{
  "d_model": 64,
  "norm": "layernorm",
  "init_std_up": 0.0625,
  "init_out_by_depth": true,
  "train_tokens": 112800000
}
Each number is 128 + 24 x the weight over its row's rms, rounded and kept within 0 to 255. Layers, rows and columns count from 0. The size above them is the row's rms in percent of the matrix's.

# layer 12 attention value, 96x64, rms 0.118, rows 71-95, columns 0-63
size [108 113 103 106  80 118 103 112  95  99 109 103 101 105  72 107 121  86 116  95 100  87 108 112  90]
[[ 92 147 109 108 173 146 123 117 160 127 137 125 109 143 105 122 126 157  88 148  89 106 135 132 123 134 115 163 161 141 134 123 136 135  98 103 128 176 151 133  80  65 131 126  63 127 131 156 154 156 120 125 148 130 152 128 127 105 142 135 111 120 101  83]
 [107 119 128  88 104 151 123 122 118 141 102 111 100 156 104 131 137 150 109 110 108  99 110  81 149 109 105  96 138 159 133 134 136  96  95 156  77 119  97 125 174 120 110 149 210 127 117 139  95 141 136 128 132 126 101 123 133 132 145 101 140 145 167 136]
 [123 115 102 118 141 143 157 126 123 125 102 151 121 131 121 129 123 100 115 121 116 145 139 110  87 132 105  60 177 180  92 126 144 131 142 165 165 149 110  85  72 118 113 148 108  94 126 116 125 119 126 124 142 139 157 141 193 119 150 111 126 136 137 117]
 [116 131  98 132  93 163 107 184 137 145 137 159 125 146 141 131 108  97 138 112 117 144 144 151 188 122  87 122 168 124  91 115 134 121 160  93 111 163 129  95 127 131 108  86  95 143 126 105 108 130 154  94 104 145 130 114 131 146 186 122 116 136 112 117]
 [101 122 125 147 140 112 160 122 132 131  67 145 137 100 167 124  89 149 112 146 130 136 137  99 167 117 117 145 146 126 102 122 107 124 133 206 115  83 136 112 113 110 125 122 134 107  99 145 130 164  83 102 121  88 128 145 132 169 122 109  99 135 119 162]
 [119 120 140 127 109 125 108 206 144 125 166 130  76 154 112 116 136 115  98 117 130 120 138 126 153 143  85 112  80 118 171 126 122 132 128 137 141 161 113 116  96 135  94  96 134 135 158  87 120 117 153  89 131 135 133 156  99  92 112 172 128 143 121 137]
 [ 82 110 115  75 114 125 129 115 138 170 179 120 155 107 161 104 100 127  94 113 112 120 134 155 124  91 129 112 127 116 117  69 148 130 129 139 119 147 135 137 127 151 176 156 134 124 127 106 180 163 172  85 148 127 126 135 122 111 148 116 122 108 120 120]
 [150 119 108 143 102 117 128  95 147 135 160 139  95 104 129 174 155 118  94 144 110 119 162 100 121 123 133 128 118 134 127 157 139  80 116  87 161 119  96 142 110 151 116 149 174  97 129 143 157 151 150 178 135  95 145 104 143 142 119 123  90 173 133 159]
 [161 117 136 146  91 100 167 122 135 115 142 125 110 131 132 110 107 159 115  64 152 131 151 120 106 155 125 112 109 120 107 151 110 120  91  97 121 120 130 171 116 187 114 138 137 136 148 107 117 120 115 157 120  86 128 100 122  84 104  94 163 131 148  84]
 [108 117  97 145  93  82 142 115 136 143 153 101 115 102  79 111 140 141 121 112 144 127 117  94  95  98 150 135 149 145 162  89 121 126 167 132 144 120  92 153 135 128 134 128 178 152  94 108 104 114 100  91 127 119 140 119 141 144 144  78  86 149 155 144]
 [148 125 169 119  80  81 106 104 146 155 116 170 149 110 143 129 134 133 141 129 165 109  98 167 137 115 121 164 108 136 138 186 150  76 153 132  70 118 104 151 144 159 136 107 141 108 119 133 100 159 104 111 125 110 137 127 137  99 130 135 115 141 125 112]
 [145  92 170 101 147 121 119 103  79 133 130 133 176 119  95 186 126  88 143 105 140 113  97 125 129 116 162 138 162 132 149 124 112 106 134  91 135 143  80 150 118 146 147 113 152 126 148 111 169 158 142 165 141 148 124 126 136 163  97 112 110 142 107 132]
 [149 110 140  99 180 124 169 164 117 127  94 131 164 140 127 156 158 108 129 102 103 126 108  82 146 137  97 125 105 116 162 153 110 134 152 125  87 109 118 113 119 105 179 132 143 128 152 116 139 121 109 141 120 112  99 183 134 138  83 131 108 168 148 129]
 [117 177 106 131 136 113 127 140 116 105 122 133 136  97 130 141 126 147  75 139 155 125 153 139 170 144  77  82 159 119 106 156 135 107  99 112 125 147 162 151 119 132 155 104 140 169 125 157  86  87 137 117 141 146 135 163 132 150 130 121 152 109 135  75]
 [152  96 155 148 143 121 135  86 151 144  93 148 120 108 124 168 118 151 149 118 123 135 135 107 165 129 142 124 134 133 130 131 130 155 113 160 152 166 134  93 127  88 126 134  74 103  93 110 177 126  98 108 123  76 105  91 120 131  90 100  99 113 137 106]
 [157 109 162 119 173 105 108 118 128 110 149 113 137  90  93 117 110 137 166 111 108 167 140 142 141  84 117 119 185 138 102 135 116 113 154 112 105 159 141 155  74 143 112  85 138 130 137 128  86 155 115 114 175 123 142 135 144 157 156 137 138 129 144 128]
 [161 122 142  88 128 134 126  89 123 144 103 115 158 128  61 136 119  99 137 125 145 143 169 152 117 112 117 138 113 119 145 113  98  63 117 142 163 145  94 122 138 159 185 157 112 132 141 147 127 133 120 123 151 138 159 119  92 123 173 133  99 143 118 144]
 [130 128 125 123 131 136 136 124 121 123 134 130 122 163 127 110 145 158 154 120 145 121 194 117 122  84  48 121 142 143 162 164 187 106 130 162 125  92  97 100 128 141 154 137 155 109 131 152 165 113 119 132 149 117 130 135 106 117 101 130 100 149 161 114]
 [102 151 130 123 169  98 132 149 120 121 127 158 114 116 178 158 156 146 105 144 143  95 155 139 165 126 158  78  85 125 119 120 125 116 155 136 130 161 149 117 122 119  98 125 155 113 153 108 149 111 138 113 142  53 110 112 148 141  85 118 108 127 159 124]
 [145  76 148 142 144 128 110 105 117 114  88  90 140 138  94 126 112 137  95 105 142 160 149  94 116 101 113 140  74 145 128 148 121 102  82 119 135 157 104 138 144 128 131 107 145 104 136 175 126  97 138 108 106 120 152 117 123 164 129 158 172 172 145 140]
 [113 117 155 128 140 128 133  81 138 122 111 128 105 129 116 110 116 104 141 142 161 169 129 123 145 122 143  93 151  92 147 131  91 139 125 118 134 125 183 101 148 161  66 109 121 140 127 143 132 125 163 140 108  67 114 155 153 100  98  87 147  93 105 130]
 [107 171 144 126 112 103 170 121 154 149 123 117 120  49 111 111 125 157 136 157 118 156 110 115 152 132 112 113 119 144  91 124 160 159  97 140 129 127 110 132 124  97  97 140 114  89 110 105 158 100 138  86 110 184 129 139  91 118 139 124 106 117 143 132]
 [170 134 103 108 143  98 116 149 100 130 168 134 146 124  88 110 125 165  96 128 109 136 123 161 155 150 110 148 107 119 119 119  90 141 143  82 131  98 116 103 126  99 162 177 111 108 104 114 144 106 136 186 124  83 147 168 140 128 113 128 119 102 136 141]
 [137  93  92 111  99 171 115 154 126 118 114 134  82 130 119  98 136  97 148 133 175 165  64 150  80 128 113 155 161 124 135  99 153 126  89 104 107 138 155 153 123 136 116 118 106 154 127 146 114 136 120  98 120  98  85 128 118 123 104 132 149 127 137 153]
 [116 184 148 130  87 102 124 132 147  71 144 109 151 124 134  92  90 137 106 132 139 169 128 115 130 131 147 137 164 127  83 128  69 133 136 157 103 141  57 140 118 136 142 166 151 126 111 127 135 115 115 142 155 135 156 106 141 149 142 124 130 141 123 109]]
# layer 12 attention output (transposed), 96x64, rms 0.102, rows 71-94, columns 0-63
size [104 106 101 117  83 116 104 116 105 100 116 110  90  99  80 110 112  83 109  93 102  95 106 109]
[[125 107 180 151 125 126 121 123  71 114 129 110 133 125 152 167 142 115 139  82 173 174 108 112 132 148 117  87 104 114 109 133  93 139 147 137 129  95 116 106 164 159 126 146 154 149 147 137 116 121 139  89  86 102 126 134 102 162 113 148 150 137 141 164]
 [153 131 105 129 113  68  99 151 148  95 108 130 150  94 132 109 120 103 159 154 155 146 157 160  66 114 158 171  93  87 126 109 133 146 132 100 133 127 116 110 117 132 150 159  95 124 145 124 129 118 145 131 128 116 171 130 136  82 101 118 104 135 102 130]
 [122 139 179 139 150 115  57 119 127 126 177 123 146 131 107  99 142 174 126 147 137 107 136 141 117 129 150 144  99 108 132 128 128 126 132 102 102 133 159 139 138 138 126  87 184 172 124  93 117 117 160 134 105 127  88 115 101 153 127 173 144 141 142 153]
 [116 114 145 148 142 110 151  91 108  77 138 111 143  87  87 120 118 140 127 169 129 101  93 140 120 155 134 102 114  82 164  93 138  99 133 155 133  67 127 139 143 116  96 129 118 104 182 137 153 121 116 165 135  83 125 118 146 121 131 126 114 117 144 120]
 [164 107 153 131 145 129 118 120 124 146 201 139 122 172 116 163 203 125 159 136 137 138 105 136 106 152 121  92 121 116 103 109 124  98 130  97 117 159 142 109 146 129 138 102 112 133 122 122 129  95 153 147 126 139 141 128 101  73 123 136 129  83 115 104]
 [121 106 103 124 108 143 136 110 116 107  82 129 169  81 145 108 100 155 123 168 138 134 118 130 120 105 169 114  95 128  96 153 112 136 142 147 116 128 147 130 173 104 137 125 155 118 147 159 129 157  71 159  98 106 127 118 136 157 130  83 112 134 113  77]
 [117 139 136 160  94 123 128 154  97 110 118 162  96 158  97 135 126 152 140 151 155 133 111 108 102 193 113 135 122 133 131 140 136 123 140 134 147  92 108 131 137 141 131 114 127 113 170 162  99 175  96 128  71 175 117 138 129 128 108 125 125 182 161 120]
 [112 110 136 156 168 110  97 115 127 158 100 109 127 127  99  86 126 142 130 128 177 136 133 131 128 135  89 153 124 138 136  97 110 192 128 115 109 131  97 112 156 112 145 136  90 140  80 111 107 134 134  94 125 170 172 131 136 136 142 153 169 126  97  98]
 [ 92 133 116  78 140 117 112 152 152 131  84 105 116 142 133 153 161  91 138 122  90 133 137 128 118  91 108 139 123 141 140 133 147 162 173 144 110 145 111 125 139  99 168 111 138  92 106 163 120 136 129 130 136 196 112 165 150 138 169 143 116 152 118 159]
 [ 97 160 144 136 183 156 118 143 109 170  78 195 120 148 135 136 144 115 135 130 116 141 132 162 133 155 113 138 129  91  75 112 169 127 101 124 118 137 155 127 160 173 117 142 131 102 113 125 135 148 129 155 147 147 139 122 117 124 106 168 142 142 150 147]
 [138 142  69 102 158 126 123 130 108  94 119  54 107 132 120 128 120 116 122 116  83 111 161  97 111 143 122  93 150 103  80  76 141 160 139 102 119 118 107 106 126 129 118 141  82 111 135 129 135 116 157 142 133 142 142 132 120 118 137  72 123 135 118 130]
 [134 138 104 176 159 140 109 124 150 157 145 136  99 169 127 110 129 168 126 141 102 115 161 148 145 156  92 142 106  99 129 111 168 124 125 145 137 102 122 160 141 104 127 144 118 154 118 123  86  99  99  72 138 145 141 128 115 101 163 107 178 164 137 148]
 [147 140 117 156  85 138  96 147 177 116 127 123 133 161 143 142 129 158 149 153 143 151 155 169  91 127 127 112 121 131  69 139 122  73 116 138 138 135 132 130 101 134  91 137 140 114  83 148  79 107 142 140 165 122 140 122  95 122 165  98 146 112 117 134]
 [151  82 121 109 118 148 160 137 146 136 117  82 102 170 121 112 104 106 157 136 116 132  87 144  84 102 178 132 107 122 139 112 126 116 153 145 129 127 114 140 156 106 118 137 117 122 156  95 168 142 112 127 149  88  92  92 105 137 119 188 120 128 148 148]
 [ 90 159 130 111 172 121 142 117 109  98 168 109 132 163 158 146 152  92 118 148 110 161 102 122  98 107 110 119 153 146 143 137  88  91  96  88 138 110 154  99 139 136 123 134 125 163 104 121  96 141 122 117 125 172 141 119 102 172 141 127 102  98  97 143]
 [131 156  98 131 115 128 158 115 128 145 128 118 146 164 128 147 108 125  84 110 142 126 131 155 128 150 133 142 106 106 139 146 178 115 129 156 123  98 154 109 199 112 121 130 103 117 103 109 150  63 147 168 100 118 112 146  85 145 130 132 134 102 165 157]
 [141 139 106 189 133  90 124 106 107 139 127 163  80 144 183  82 152 135 113 163 135 132 103 123 121 150 151 138 144 162 122 151 181 170 121 106 109 100 130 136 131 114  96 122 142 135  91 111 153 144 126 125 121 121 120 169 152  98 109 127 139 137 153 119]
 [129 153 125 155 132  75 127 135 151 130 113 100 148 148 140 155 137 116 115 161 127 158 110 143 102 140 181 133 109 118 121  83 107 153  93  72 136 167 154 151 114 124 100  96 141 135 108 123 140 141 132 162  88 142 156 174 152 141 142 106 152 120  98 145]
 [112 106 137 108 118 207 140 130 150 132 123 110 155 134  77 110 136 147 158 133 132 163 122 120 103 139 135 178 130 129 140 148 119 111  95 135  98  95 123 114 107 124 153 135 113 137  90 148 127 173 117 152 139 190 143 119 111 176 152 136 108 150 121 116]
 [169 149 111  82  87  96 167  54 155 115 131 156  77 105 151 117 127 126 112 160 132 136 113 164 143 125 120 156 126 118 107 145 101 144 126 130 110 134 114 112 129 101 119  98 101 129  94  99 105 148 113 120 128 136 136 148  98 102 128 116  86 134  99 126]
 [153 116 161 136  91 123 107 128 129 135 143  99 138 123 128 183 135 146 116 106  59 118 125 147 109 116 127 164 137 142 129 136 149 121 131 121 121 170 103 136 129 123 182 133 107 156 133 161 131 128  81 140 126 152 121 126  76 130 161 152 103 125 191 130]
 [144 159 117 137 159 138 149 133 102  80 156 141 125 173 156 115 133 133 143 103 122 121 115 121 142  88 136  83 143 130 166 107 104 121 131 131 141 126 161  90 117 138 140 127 138 119 122 133 107 146  95 176 132 111  98  69  86 124  95 149 153 108  86  97]
 [113 104 153 173 123 113 156  97 123 126  95  98 134 166 149  90 122 125 133 151 176 168 139 118 124 136 124 118 167 141 155 123 181 101 108 143 142 155 136 138 122 147  98 108 157 136 120 147 123 134 152  81 122 152  86  96 110 123 167 149 150 163 110 132]
 [154 149 153 133 119  97 109 122 113 140 127 121 141 120 125 180  79 103  95 108  72 122 147 137 141 156 148 134 137  97 130 156 121 134 148 142 131  86  69 112 107 114 102 165 141 126 158 126 141 120 101 159 128 127 137 107 181  78 134 136 127 109 104 123]]